From a checkpoint of a small transformer trained on Wikipedia.
Size: 11 layers, MLP 1024 squared ReLU, 10.8M parameters.
Each number is 200 + 20 x the weight over the matrix's rms, rounded and kept within 0 to 999. Layers, rows and columns count from 0.

# layer 7 MLP up, 1024x256, rms 0.166, rows 267-321, columns 192-255
207,199,183,188,206,225,199,253,205,221,203,213,199,195,216,209,176,167,163,191,183,201,202,210,183,203,216,198,222,199,199,188,194,176,202,195,175,160,205,177,181,183,213,213,196,202,165,196,186,215,210,216,202,209,195,174,182,189,191,187,225,194,218,199
195,189,200,183,191,177,206,224,177,189,199,241,188,186,225,135,202,200,216,186,190,219,176,166,185,177,171,170,200,190,216,191,172,193,187,191,165,189,194,194,191,219,194,227,183,210,231,191,194,233,207,199,168,194,218,173,178,205,204,173,182,202,221,214
212,191,215,187,229,195,192,207,211,227,207,213,189,209,226,204,178,180,213,187,240,193,243,190,188,219,169,212,156,208,182,206,154,213,207,245,209,203,190,208,211,177,214,194,195,219,206,248,185,232,210,218,215,150,193,204,203,159,193,173,169,213,216,181
203,150,217,235,203,212,210,195,205,193,204,191,197,197,183,186,181,258,238,196,207,197,189,210,196,206,213,186,239,189,219,166,170,196,180,178,208,206,214,203,197,196,236,217,189,215,164,213,210,246,225,173,184,178,200,158,204,198,201,208,175,176,186,218
196,214,203,199,162,204,194,210,215,221,187,238,223,253,210,214,205,190,217,239,200,204,196,171,187,218,162,202,224,170,215,177,216,171,194,224,213,251,201,203,188,176,207,165,221,208,195,217,190,203,212,201,191,194,171,211,209,221,177,175,210,234,185,253
182,200,179,204,220,229,201,198,219,195,199,224,204,200,209,179,211,214,183,217,190,187,219,197,209,213,224,217,199,237,232,163,211,187,220,201,201,152,182,210,216,242,241,187,213,221,184,223,217,237,210,204,207,187,194,184,213,196,203,204,202,211,156,210
205,176,200,200,198,207,158,202,196,228,170,191,200,228,203,209,187,203,214,196,208,218,165,211,205,204,228,147,199,224,145,171,231,226,199,188,211,222,170,211,198,210,190,213,211,197,181,200,190,205,200,217,209,186,208,233,195,189,207,212,184,212,221,189
238,195,208,209,195,198,163,217,175,194,164,205,192,140,177,156,192,205,204,162,204,226,187,192,195,198,179,239,194,191,246,193,187,203,245,239,225,194,182,207,229,201,186,195,225,209,230,190,203,216,221,207,194,184,177,180,214,208,208,197,195,205,204,204
209,214,198,220,208,216,195,208,225,192,192,189,174,147,216,187,205,216,151,201,223,221,208,219,177,200,234,215,200,217,205,184,179,168,185,239,213,198,201,193,211,200,160,223,186,199,181,226,229,211,196,195,223,208,196,191,202,205,198,166,188,204,203,205
207,247,166,178,187,207,193,208,209,217,190,228,216,212,192,181,226,243,198,205,189,218,199,205,262,206,185,182,198,193,201,200,253,229,206,210,211,170,183,176,188,170,199,215,212,218,189,204,197,213,213,209,182,191,175,213,177,197,181,181,192,222,183,177
202,206,211,222,168,215,199,195,196,246,191,217,163,214,204,174,196,219,190,183,173,224,187,185,199,227,192,207,218,210,213,157,157,175,183,201,216,224,213,165,200,190,211,189,187,203,220,208,224,218,185,226,181,216,207,205,170,218,180,233,237,189,182,216
172,230,147,233,223,227,198,189,160,222,204,201,219,205,195,221,201,231,227,208,157,177,192,184,216,209,198,224,210,186,244,204,199,176,191,194,191,232,189,198,194,222,171,210,248,253,203,202,204,195,201,234,174,217,208,233,191,209,172,196,187,163,179,228
218,205,204,202,200,227,212,203,210,230,202,169,194,218,190,191,211,196,163,228,173,232,226,204,188,203,216,183,224,183,174,195,201,200,211,189,212,236,202,227,199,201,213,189,223,170,183,179,200,214,220,210,182,178,175,169,206,182,192,192,221,224,183,203
189,211,190,213,170,198,208,197,183,225,206,214,228,191,199,207,162,262,198,204,187,214,232,217,231,191,200,219,216,211,163,185,206,198,207,190,189,225,194,194,177,187,201,189,216,200,199,226,194,205,197,181,260,150,194,218,177,179,212,180,151,173,194,170
212,208,196,229,175,205,190,233,206,242,197,216,203,230,191,204,205,223,188,190,232,221,224,187,217,190,228,216,204,171,213,212,179,169,207,198,236,199,182,193,208,211,209,197,201,180,211,165,197,192,225,196,211,199,206,197,240,200,172,185,229,214,202,198
163,194,217,149,251,201,218,226,207,206,208,214,187,214,185,194,222,201,212,184,197,207,196,201,201,235,176,219,185,204,194,178,203,190,208,199,194,198,197,208,198,173,177,229,190,205,216,213,186,199,190,184,158,235,166,240,153,183,179,163,236,182,215,220
225,202,157,192,191,243,172,169,215,207,213,222,231,218,198,198,216,195,208,215,227,204,193,212,188,209,149,206,217,214,160,189,174,205,210,191,192,220,204,169,206,226,175,172,203,227,199,244,192,181,186,187,230,201,199,188,216,217,197,200,236,237,184,223
186,215,202,205,148,178,226,194,183,205,178,221,227,239,235,167,205,210,212,212,209,210,217,217,190,191,190,223,210,223,195,159,214,231,202,201,228,223,173,221,182,183,200,218,205,188,235,215,188,214,197,228,193,155,195,191,218,212,190,203,212,242,174,216
221,189,206,248,203,210,247,257,163,194,218,172,192,197,195,234,180,233,204,195,225,185,168,191,221,208,176,200,191,198,159,210,192,200,182,198,196,226,189,219,225,197,204,210,210,245,206,181,161,230,207,162,226,204,181,233,187,196,199,159,233,177,232,210
206,278,189,200,208,188,199,210,216,234,201,198,193,228,180,185,209,191,235,194,198,207,200,198,218,182,184,177,221,200,199,179,215,195,255,202,198,222,201,219,218,195,210,173,214,228,181,230,184,201,181,217,185,175,159,228,189,205,184,215,189,239,208,203
187,181,245,204,210,188,198,190,175,195,211,190,177,228,190,165,219,214,206,192,192,196,189,242,203,173,190,208,191,183,189,199,220,174,193,205,223,169,213,206,189,210,223,152,228,236,206,211,226,199,228,210,162,183,193,178,147,192,199,179,177,229,221,201
244,205,199,202,193,206,172,177,208,199,198,208,186,203,219,200,182,166,182,195,200,192,212,209,183,205,206,195,165,215,190,203,194,217,187,180,170,216,171,206,199,205,201,203,230,165,223,254,201,214,232,182,198,202,198,209,228,197,215,182,205,203,220,178
206,183,201,234,215,202,229,156,201,192,204,191,235,192,201,185,234,208,242,214,200,204,211,220,208,237,187,184,167,205,217,205,184,193,202,206,197,158,168,204,210,177,197,203,214,203,217,217,186,205,196,213,174,209,187,186,203,184,178,220,219,186,212,220
181,193,213,216,225,192,177,199,202,191,202,180,197,177,185,183,238,211,209,197,211,196,186,238,202,178,186,182,234,187,200,190,194,180,204,203,209,207,181,158,161,205,200,142,261,188,227,197,248,215,208,172,187,195,181,235,213,226,204,206,197,173,185,208
202,201,207,241,192,191,194,206,182,215,204,210,179,195,197,214,191,219,225,224,211,213,205,207,198,219,216,216,205,219,201,228,181,218,206,190,202,198,199,219,197,185,231,194,189,170,176,196,215,191,211,192,167,167,182,200,164,238,217,188,204,186,193,225
190,233,178,185,221,177,220,212,198,197,196,166,231,190,226,190,193,231,217,215,213,197,228,254,187,208,158,177,162,192,194,201,176,201,207,209,204,164,179,221,181,193,210,197,210,190,197,203,199,202,186,197,162,219,230,189,191,236,183,177,203,186,159,207
191,219,176,181,222,216,200,182,202,207,209,211,180,223,217,175,227,200,226,204,188,219,205,184,199,188,179,176,196,224,192,223,176,161,174,181,175,219,205,237,194,221,179,231,165,187,202,212,191,220,182,247,209,203,191,182,189,207,204,192,185,165,192,221
241,186,208,173,209,215,173,251,214,207,194,186,189,206,208,215,180,189,203,192,178,167,211,198,225,258,223,176,201,178,173,215,232,215,170,191,204,193,194,179,176,201,226,195,217,187,214,210,208,201,206,162,204,194,163,211,205,208,192,183,185,225,177,209
183,183,223,194,206,188,251,190,190,193,154,211,213,184,210,208,235,203,199,179,186,221,216,211,173,250,216,166,197,185,210,182,176,235,189,198,212,179,178,219,120,207,205,204,188,157,206,190,217,205,184,191,202,215,216,213,187,187,196,223,189,202,191,193
174,213,200,220,200,170,213,209,207,204,201,192,179,191,185,193,179,189,208,260,211,212,193,169,207,214,178,209,160,203,203,185,194,209,186,208,235,196,186,193,191,180,196,207,194,156,185,204,165,181,203,168,170,172,186,206,195,203,183,193,239,215,187,203
182,201,218,217,210,185,224,199,221,217,192,198,197,182,174,188,175,168,202,182,212,230,204,217,210,191,217,192,196,197,215,212,213,206,195,253,220,215,199,222,176,194,166,203,202,184,203,212,242,200,231,200,189,181,185,190,156,201,194,199,210,184,202,213
213,157,189,198,221,177,187,179,159,261,204,171,234,224,221,179,195,215,192,216,189,214,191,186,193,238,193,201,210,224,209,215,205,219,202,200,229,187,185,214,188,167,224,194,208,199,204,202,257,217,162,162,194,185,218,226,197,214,214,206,191,200,210,219
204,201,191,204,207,165,213,221,191,188,226,208,196,166,197,198,218,186,234,188,199,224,209,218,219,232,237,192,226,189,187,156,201,217,221,202,176,185,199,247,223,214,224,236,219,195,206,208,204,202,208,215,212,188,186,216,197,205,207,216,198,206,201,202
209,200,191,220,222,190,203,188,192,216,169,208,181,235,171,188,163,173,244,187,219,195,203,211,175,190,211,180,200,193,218,193,188,216,205,197,207,214,169,219,197,194,182,189,185,171,189,191,197,219,237,226,172,181,177,208,180,221,174,173,216,188,232,189
196,226,213,224,204,159,186,202,203,184,182,201,220,194,176,203,180,194,210,214,191,179,197,206,208,202,206,157,190,189,186,213,166,218,203,214,230,177,210,192,221,222,183,248,176,210,182,187,215,222,215,193,210,189,199,177,202,220,203,170,222,210,212,189
195,230,195,207,202,205,202,186,199,200,188,187,192,184,232,220,183,163,193,195,193,200,229,196,161,194,209,193,203,187,191,171,177,204,196,203,211,197,169,204,211,208,201,206,216,203,227,195,205,193,209,238,215,192,181,205,179,233,210,196,153,180,194,225
185,183,171,237,179,190,193,196,200,227,178,212,208,234,241,204,193,223,197,189,206,197,221,176,227,183,197,210,195,224,223,199,224,181,233,212,178,212,193,206,238,180,175,219,196,177,165,199,218,185,230,226,220,162,193,229,181,212,203,203,193,194,166,175
213,236,204,214,205,215,203,230,223,216,179,221,209,224,173,218,197,231,213,224,214,216,262,223,219,195,196,187,212,200,210,190,203,193,149,227,221,209,199,183,219,191,207,174,199,190,203,222,218,191,168,222,204,136,223,159,226,231,186,241,193,220,201,178
206,179,215,180,205,246,199,221,214,208,171,200,194,192,200,164,175,203,194,242,201,201,222,200,217,220,191,201,187,186,210,185,167,217,215,224,222,207,185,204,189,155,199,181,192,187,189,184,214,211,219,203,193,203,238,148,205,198,207,202,193,194,225,218
185,187,190,211,217,227,173,230,193,212,208,173,191,145,212,169,173,195,206,187,192,203,219,211,201,269,201,199,206,198,183,154,169,211,222,163,177,183,185,232,193,189,179,217,206,189,161,204,222,211,182,222,194,212,217,172,196,197,195,192,178,213,233,242
197,219,188,161,205,210,168,187,214,199,149,199,212,230,206,226,175,201,225,196,241,174,195,182,206,173,208,151,267,213,172,168,192,206,217,160,225,207,200,190,248,202,207,164,175,179,186,213,209,189,230,183,178,173,200,216,207,180,175,159,162,230,179,186
206,213,213,152,212,206,189,184,173,192,196,208,156,204,168,207,213,199,213,197,217,218,154,237,196,188,222,208,183,234,172,193,182,188,215,222,238,183,220,179,177,196,221,175,223,180,192,214,223,189,211,154,166,197,143,182,212,205,203,198,174,194,208,212
221,188,194,201,190,240,173,181,254,198,175,205,185,200,209,192,215,205,215,197,205,211,195,186,215,210,204,171,193,204,191,182,204,203,172,193,194,209,208,204,220,218,202,263,193,207,179,204,189,247,159,209,186,220,208,183,180,213,193,188,212,185,207,235
205,196,223,199,198,159,213,206,167,217,177,219,194,176,186,202,170,224,180,162,187,195,193,198,257,204,179,192,193,200,199,198,243,238,204,200,215,185,196,197,204,165,171,189,192,209,232,217,192,205,180,197,234,194,189,199,218,167,230,198,168,193,216,207
222,211,220,205,246,200,238,178,217,218,221,230,190,201,187,201,206,214,199,237,148,173,173,212,181,201,201,206,234,185,200,208,203,193,218,182,189,207,201,185,206,188,190,208,233,209,247,209,189,215,197,209,210,176,207,225,224,206,196,172,202,227,204,203
190,238,200,208,220,184,184,227,204,190,169,226,167,245,211,198,190,204,200,247,200,235,212,184,155,234,230,196,227,189,206,196,183,216,195,196,223,160,201,179,164,187,201,205,188,212,198,192,195,202,183,193,207,213,185,234,218,180,187,212,176,170,185,200
184,211,201,175,179,180,200,192,205,221,164,204,189,200,208,212,176,194,221,209,213,171,187,171,191,198,178,207,215,203,215,201,194,168,177,234,215,215,209,171,198,195,190,191,245,226,228,184,176,213,245,184,213,153,196,195,207,219,186,199,226,214,173,220
166,177,191,231,265,223,164,226,183,202,194,180,201,215,189,206,221,174,210,222,213,230,215,216,211,204,192,221,212,212,190,171,190,198,171,212,202,191,217,203,191,192,199,212,251,170,214,222,220,214,191,178,212,209,211,201,201,191,183,198,191,190,224,215
202,184,181,197,207,179,170,216,229,220,213,237,231,186,228,195,205,211,234,231,217,199,198,228,184,175,190,231,165,184,165,199,192,210,210,173,223,192,172,205,189,228,155,177,207,231,196,224,193,230,220,220,216,195,222,217,234,188,209,205,155,206,221,186
228,198,200,175,234,181,212,210,197,202,192,200,185,195,172,182,203,255,226,225,186,195,210,194,193,197,176,196,231,213,170,214,250,196,200,210,195,195,191,193,181,213,226,184,239,195,196,200,197,176,238,175,193,184,185,187,188,205,223,192,227,228,162,180
187,182,183,212,200,202,215,215,194,256,199,217,227,224,209,180,206,201,205,215,224,194,252,185,226,205,205,230,178,180,188,213,168,216,160,206,186,165,190,186,210,209,190,178,207,196,194,231,190,232,218,206,192,163,192,207,207,186,203,192,186,198,190,220
210,192,204,233,251,188,178,193,231,198,235,219,182,251,161,235,240,211,179,243,186,206,241,207,195,168,216,203,193,199,193,177,185,182,185,220,207,208,165,226,246,185,214,182,183,173,224,225,202,206,232,214,192,233,176,192,174,196,234,243,207,225,185,201
200,231,185,236,245,199,195,203,185,175,201,210,200,213,231,204,202,192,182,183,204,203,196,219,180,228,207,199,218,205,188,193,194,197,214,195,192,187,205,217,207,211,186,179,180,188,210,231,194,174,193,205,212,209,211,202,203,189,242,164,187,229,159,225
202,216,205,205,191,168,203,214,205,192,182,131,214,210,202,190,170,194,185,189,235,179,206,211,216,238,203,189,202,205,212,185,215,227,167,202,211,131,246,245,195,198,181,211,200,192,223,189,225,175,182,199,129,179,196,224,221,203,219,201,221,176,188,174
203,221,196,190,209,185,216,186,225,194,210,170,188,187,193,224,175,176,223,189,201,231,218,183,207,160,266,199,210,193,180,204,220,195,182,185,195,182,225,178,196,209,187,209,190,218,184,166,198,191,198,218,175,186,223,199,206,210,208,218,206,250,191,211
# layer 7 MLP down (transposed), 1024x256, rms 0.164, rows 267-320, columns 192-255
223,210,205,207,207,189,178,203,183,175,254,212,192,200,150,176,210,185,209,207,209,200,201,189,171,194,201,170,206,186,210,171,179,212,209,199,208,212,209,200,212,195,204,197,172,179,205,198,216,173,206,205,194,207,212,205,187,202,212,210,189,203,190,180
213,196,209,201,204,178,215,212,199,185,181,259,203,189,230,191,221,212,204,164,226,179,208,169,222,185,173,229,203,205,200,207,202,180,183,204,212,212,211,194,164,245,227,227,230,201,208,175,219,181,178,213,227,169,184,196,193,185,186,195,232,192,192,190
183,167,195,226,176,209,202,184,181,189,205,245,242,195,174,210,217,209,181,197,221,174,209,228,177,191,186,196,201,229,228,224,193,207,197,234,202,205,237,171,163,223,190,222,217,178,216,222,205,173,198,149,203,184,203,204,209,206,227,187,190,166,183,197
192,209,198,192,180,209,198,200,192,207,200,216,236,199,241,199,172,205,180,212,228,203,198,201,198,193,209,195,175,212,202,192,193,225,219,191,207,204,193,232,213,217,199,189,215,191,190,205,197,182,159,166,206,203,233,190,223,205,196,227,168,185,187,191
190,232,190,173,172,214,234,207,197,220,191,203,244,187,203,186,203,192,179,204,194,215,196,171,215,187,226,191,227,174,181,219,182,194,187,193,187,204,202,217,166,183,164,219,177,206,189,208,196,206,175,193,203,227,216,179,186,197,199,228,190,191,233,181
187,225,239,213,219,218,198,184,228,248,230,207,187,207,214,246,172,192,197,228,161,227,194,192,211,171,195,224,198,190,177,221,203,213,184,194,198,227,179,178,188,180,190,183,166,259,193,222,183,186,214,219,217,167,192,179,176,241,187,232,177,174,242,213
196,184,217,207,231,218,181,220,178,195,205,214,164,214,183,224,213,204,220,202,210,209,203,237,229,196,197,201,187,178,217,192,197,174,226,211,197,218,211,234,203,179,203,216,195,235,207,222,174,204,207,174,226,197,189,187,199,163,248,235,225,186,209,177
167,193,223,217,201,196,198,221,204,236,194,191,218,172,171,196,196,200,228,212,200,200,224,189,210,226,189,219,168,181,198,230,200,200,208,189,198,169,214,203,230,197,176,154,218,243,200,189,235,212,204,204,211,217,194,207,160,168,193,214,221,207,193,197
187,191,203,192,158,208,221,206,210,213,198,224,217,191,217,209,195,195,236,214,209,192,175,206,188,175,207,224,207,189,202,199,214,183,223,221,205,197,186,195,240,199,202,175,222,230,169,194,197,198,197,182,201,185,232,206,193,188,176,208,216,154,182,165
182,215,174,176,185,203,220,204,242,171,159,202,172,207,220,218,199,202,176,183,202,202,154,200,179,219,226,192,207,197,184,195,225,222,168,213,205,229,231,212,245,179,199,180,205,196,187,232,188,200,217,207,214,219,234,215,210,178,207,203,185,198,187,190
195,207,199,218,224,208,214,165,192,220,227,204,164,187,195,151,179,192,210,223,215,194,191,192,191,190,207,206,185,188,189,199,187,203,228,178,190,237,189,189,182,194,208,171,192,196,232,176,186,202,215,218,230,217,234,212,185,208,197,206,216,189,203,173
226,194,201,203,196,216,211,227,216,134,218,212,204,206,225,188,199,194,152,204,195,172,201,183,179,174,201,241,214,185,216,211,195,256,228,219,180,162,213,220,201,251,199,203,224,216,204,217,203,227,214,242,216,182,213,178,177,183,196,209,192,182,200,194
158,212,187,206,219,204,197,183,192,197,203,208,195,196,181,193,192,205,199,202,199,177,209,208,197,215,197,186,194,181,227,202,199,186,219,204,183,246,190,194,210,203,226,181,175,202,196,206,175,181,219,197,180,206,210,201,182,187,211,218,183,190,205,190
238,214,152,251,205,215,186,211,172,201,190,157,206,210,205,200,208,209,227,231,208,168,172,209,203,167,194,181,163,197,216,193,176,226,217,199,190,193,206,202,190,202,209,171,234,164,146,194,197,181,166,201,183,203,167,182,206,254,207,171,195,201,187,163
190,173,201,162,170,205,185,195,198,175,207,164,196,187,214,238,181,212,202,208,207,190,201,208,186,188,195,206,206,201,218,186,167,197,198,212,191,196,227,217,215,193,192,224,211,199,209,210,195,179,206,183,193,199,204,182,210,210,173,220,179,196,221,188
212,183,195,193,192,186,185,236,170,194,206,206,207,156,230,228,240,181,213,208,240,201,235,210,191,168,184,191,234,151,189,201,198,194,191,209,180,168,216,213,171,251,207,195,254,204,182,189,187,174,217,170,210,183,184,217,200,214,200,200,223,200,204,193
208,208,202,227,193,192,211,186,183,179,176,187,191,193,184,219,194,216,195,183,218,218,206,212,208,220,238,172,207,190,229,220,181,213,205,208,208,201,200,211,195,221,186,236,194,157,202,178,168,180,237,207,193,202,154,214,209,214,183,181,217,188,194,179
200,217,187,228,181,193,189,177,168,143,193,173,221,212,182,228,202,187,227,155,228,177,165,200,205,186,211,225,180,151,175,212,221,214,201,175,186,228,191,234,179,199,161,215,190,217,226,166,181,216,200,193,197,203,210,159,240,201,208,234,218,196,183,196
217,225,170,159,235,203,218,200,201,146,201,201,224,233,142,217,183,198,183,234,226,192,231,179,210,230,206,214,212,179,197,204,213,213,224,187,220,242,156,244,203,202,240,188,159,216,203,209,186,180,206,218,191,209,189,197,224,275,179,212,218,192,205,220
205,209,203,203,176,196,207,177,189,199,159,182,188,207,207,218,197,173,225,173,227,169,210,204,190,184,163,205,163,203,165,224,204,174,191,198,150,199,200,179,208,158,186,199,209,195,204,197,199,146,212,180,195,181,196,209,222,205,165,220,218,182,239,213
200,191,195,182,231,195,204,201,218,188,203,233,166,194,188,185,199,171,207,208,185,214,222,219,188,199,218,260,217,184,200,203,214,191,217,180,159,156,185,178,150,208,221,226,153,205,193,187,208,184,221,221,185,195,178,209,166,183,184,194,227,212,227,233
182,198,245,160,196,233,227,217,230,196,213,200,208,211,200,195,213,220,194,190,226,224,197,177,223,220,172,218,203,196,208,205,227,188,204,202,190,163,199,186,158,193,250,189,182,213,202,210,207,182,155,163,172,195,229,193,173,203,206,201,224,181,175,191
211,199,227,265,202,199,192,223,193,178,202,216,214,183,205,215,211,192,208,203,168,210,206,174,209,188,196,206,216,195,181,176,219,212,191,201,211,199,230,208,208,234,215,215,176,220,183,210,182,191,215,183,199,191,210,228,174,198,193,185,210,207,208,209
236,217,193,204,224,178,211,202,232,191,202,214,194,180,171,204,202,236,224,159,176,229,194,212,196,209,200,171,196,207,163,220,204,233,236,213,203,228,184,209,203,212,236,177,187,196,164,182,167,217,216,189,224,194,202,201,194,196,175,169,214,206,207,193
210,210,182,191,161,194,218,190,184,210,151,222,196,194,161,185,198,195,256,203,226,177,185,205,211,218,228,204,169,194,193,210,197,207,224,206,181,195,200,202,219,215,176,202,212,208,186,208,164,187,224,177,246,180,211,195,199,201,225,208,220,204,192,228
192,202,220,237,195,184,224,209,199,213,229,207,186,153,223,197,206,216,195,182,191,209,191,223,164,173,154,177,198,171,213,224,191,194,178,214,163,199,206,213,232,206,217,192,183,201,189,190,197,190,172,203,220,222,238,217,188,202,194,205,189,215,205,221
214,217,205,194,170,184,225,199,143,191,193,205,190,192,211,211,215,197,175,179,206,212,198,235,201,180,248,200,238,243,217,205,241,197,218,178,218,202,152,202,225,197,205,202,206,203,189,187,224,201,248,210,208,208,179,204,193,219,227,217,146,200,203,192
207,185,223,210,206,194,186,196,180,199,204,159,220,198,164,202,194,211,213,175,188,194,198,209,226,210,233,194,194,156,243,217,174,212,194,212,183,227,176,192,209,187,200,228,220,185,255,206,207,155,216,213,234,190,209,179,181,261,231,184,214,233,212,194
215,205,217,244,213,196,231,186,169,243,188,244,184,176,146,183,226,189,225,165,179,203,226,209,218,203,201,176,196,212,217,206,216,208,219,182,185,193,213,246,208,217,205,219,201,206,189,179,178,197,209,200,202,195,213,203,233,200,239,200,189,214,241,192
218,164,207,192,235,228,184,223,201,191,204,224,211,191,200,198,202,220,202,201,175,214,215,188,188,188,182,195,205,159,205,203,215,160,177,211,205,212,189,187,173,201,214,187,244,184,190,217,207,184,197,167,218,182,167,186,211,181,193,172,203,212,192,207
197,225,188,198,188,178,217,191,177,178,219,212,234,191,191,193,173,210,191,176,215,186,211,234,214,226,201,225,221,200,201,186,204,213,201,241,221,227,215,193,253,182,206,216,173,230,183,219,212,209,163,222,211,191,192,207,198,186,206,185,213,181,203,179
209,200,234,203,261,220,208,178,188,226,198,207,172,194,196,222,228,205,211,191,215,171,199,250,192,244,195,172,212,202,224,206,221,228,205,251,212,206,210,166,188,195,211,209,230,190,210,177,197,184,214,170,192,215,237,190,195,202,217,210,168,179,220,200
181,183,217,187,164,201,221,199,181,143,241,194,183,197,228,195,203,230,197,195,195,193,205,225,180,202,186,181,227,206,188,185,195,191,157,198,163,193,214,216,191,189,206,175,212,221,190,211,211,207,237,182,206,217,206,227,159,185,212,193,194,209,203,166
204,212,198,171,219,204,196,219,218,163,222,170,182,215,178,190,192,172,188,219,214,192,179,181,155,219,206,203,202,193,197,183,181,134,214,204,166,180,200,237,213,213,179,209,227,196,202,203,193,173,208,202,188,189,216,205,212,186,173,154,192,173,210,196
199,185,200,191,186,220,214,148,199,167,205,192,213,218,214,241,209,196,179,203,199,193,193,197,206,190,230,234,211,212,200,197,199,240,222,202,213,176,187,179,211,232,254,202,214,179,198,153,182,212,226,210,217,219,193,205,205,189,214,205,185,207,213,193
213,174,205,199,217,203,214,210,210,216,218,216,220,189,208,202,189,223,216,215,208,193,184,226,190,196,236,200,184,226,166,217,197,219,209,208,173,198,175,228,209,175,169,205,213,207,190,203,211,184,174,218,187,194,203,213,209,195,181,194,223,203,169,198
210,170,181,201,194,206,214,211,202,205,182,200,202,224,247,198,225,188,186,197,169,172,230,199,177,196,187,210,227,157,143,187,171,228,202,216,136,184,199,203,201,173,181,215,203,206,192,223,160,205,180,217,199,201,172,189,193,200,185,230,199,188,176,205
207,215,214,194,198,183,209,194,188,196,198,195,210,222,207,206,189,172,223,175,198,231,226,212,223,172,193,207,209,244,223,205,204,205,165,209,198,179,176,233,194,190,204,223,194,180,189,203,183,179,192,194,187,219,209,195,186,175,172,213,201,251,167,202
191,218,193,165,175,207,196,205,203,178,192,219,196,158,193,203,172,236,199,199,189,199,205,189,160,215,226,203,193,200,217,179,213,210,175,185,219,224,192,219,232,189,203,189,217,194,214,207,189,184,208,163,213,209,201,225,189,192,161,203,225,205,197,181
200,242,199,202,221,187,183,164,247,210,194,243,203,193,216,219,190,243,238,205,174,169,196,192,197,199,192,217,168,172,184,216,203,192,179,202,224,201,198,186,194,177,171,204,211,197,224,186,227,228,199,203,225,198,206,211,219,183,196,208,218,194,191,211
168,166,175,204,187,218,179,207,176,212,202,209,219,197,191,202,213,212,171,205,215,240,208,194,177,165,186,221,199,210,181,204,205,198,217,192,204,190,177,213,195,135,189,184,207,188,200,198,165,196,205,167,188,209,211,154,197,192,207,213,187,176,241,186
163,229,218,238,160,238,139,220,189,299,244,159,245,179,180,204,192,166,180,216,209,216,152,195,244,238,214,184,246,163,177,167,186,224,227,245,217,189,169,194,146,281,207,131,206,181,196,216,128,253,214,267,262,106,115,195,210,132,221,123,215,247,246,302
220,180,220,208,235,244,179,230,191,209,189,221,199,188,206,205,229,186,204,200,177,214,181,197,187,183,210,211,177,232,182,236,218,216,183,213,188,201,217,221,186,196,196,192,218,204,195,213,214,201,210,191,202,211,220,212,214,227,179,198,179,233,165,206
214,195,203,174,193,214,174,201,182,206,242,185,208,212,206,209,222,220,212,189,171,223,187,195,197,140,192,171,192,161,185,178,215,245,216,195,170,194,223,239,185,217,220,162,242,216,135,208,241,203,198,212,191,195,202,218,209,209,191,205,226,167,205,191
189,185,187,207,192,183,217,169,201,187,199,211,193,207,203,215,241,189,195,200,174,181,192,246,188,206,252,189,199,178,195,178,205,174,216,192,175,215,231,209,178,189,200,192,192,196,226,233,150,243,214,203,215,227,222,226,220,203,205,212,150,178,200,213
189,181,201,217,207,196,231,217,180,203,188,220,196,193,190,221,208,206,207,157,202,250,200,177,184,208,194,215,179,199,153,201,256,161,166,192,182,219,186,180,221,199,257,230,198,186,184,220,151,182,214,162,207,172,179,209,216,192,185,223,202,211,204,166
209,212,165,201,236,198,176,191,209,210,146,200,208,203,177,177,178,198,214,188,203,191,162,196,166,192,218,190,220,171,165,187,224,221,164,169,169,189,212,199,232,193,207,233,217,190,197,205,209,199,215,190,208,214,233,184,211,196,199,188,180,163,183,175
186,200,203,235,206,220,188,195,189,202,205,172,146,178,233,219,177,164,229,182,181,211,226,212,192,205,225,180,234,198,218,191,214,158,170,189,235,231,230,182,188,181,211,215,211,217,225,191,217,198,209,218,205,170,223,201,224,232,185,208,197,206,235,190
150,221,182,200,193,166,178,194,186,191,203,189,170,205,183,198,159,245,210,211,195,195,181,202,186,194,218,220,228,172,219,200,183,218,182,178,185,194,228,199,234,205,193,163,210,174,191,194,213,194,221,155,230,221,162,194,234,202,222,193,192,215,216,198
197,210,209,201,188,199,199,190,207,228,195,242,194,199,172,206,196,196,190,235,175,225,214,196,199,199,172,197,182,229,206,215,210,194,211,212,223,240,205,189,191,241,204,193,193,223,205,184,192,186,225,205,188,160,219,186,216,197,241,202,195,177,226,163
189,211,231,210,197,216,201,216,188,183,228,197,229,167,203,144,207,182,162,183,227,239,202,223,177,221,205,210,190,183,236,189,180,208,178,205,191,178,210,207,235,198,202,204,220,203,266,220,216,209,208,216,188,230,183,230,174,207,192,192,209,202,189,175
221,204,223,156,218,174,195,199,207,216,215,186,226,212,152,227,181,179,265,195,190,222,209,220,225,188,208,189,231,197,200,163,207,177,180,204,216,223,214,175,191,183,180,244,166,195,205,240,175,230,242,207,177,201,164,163,249,200,202,209,224,200,195,229
194,228,190,214,228,169,191,215,208,201,199,191,212,168,191,215,179,187,231,204,214,187,210,203,200,215,190,184,195,161,192,219,220,195,198,201,218,175,212,213,223,207,212,200,179,176,221,200,198,219,221,236,194,215,195,217,162,180,211,185,197,207,191,193
212,200,161,196,186,212,158,196,211,204,206,195,203,210,229,220,216,178,217,196,179,174,216,170,198,225,200,187,216,158,174,223,216,193,210,196,200,206,188,189,185,217,151,196,218,210,214,193,192,200,201,183,190,197,184,135,212,217,203,212,175,212,236,213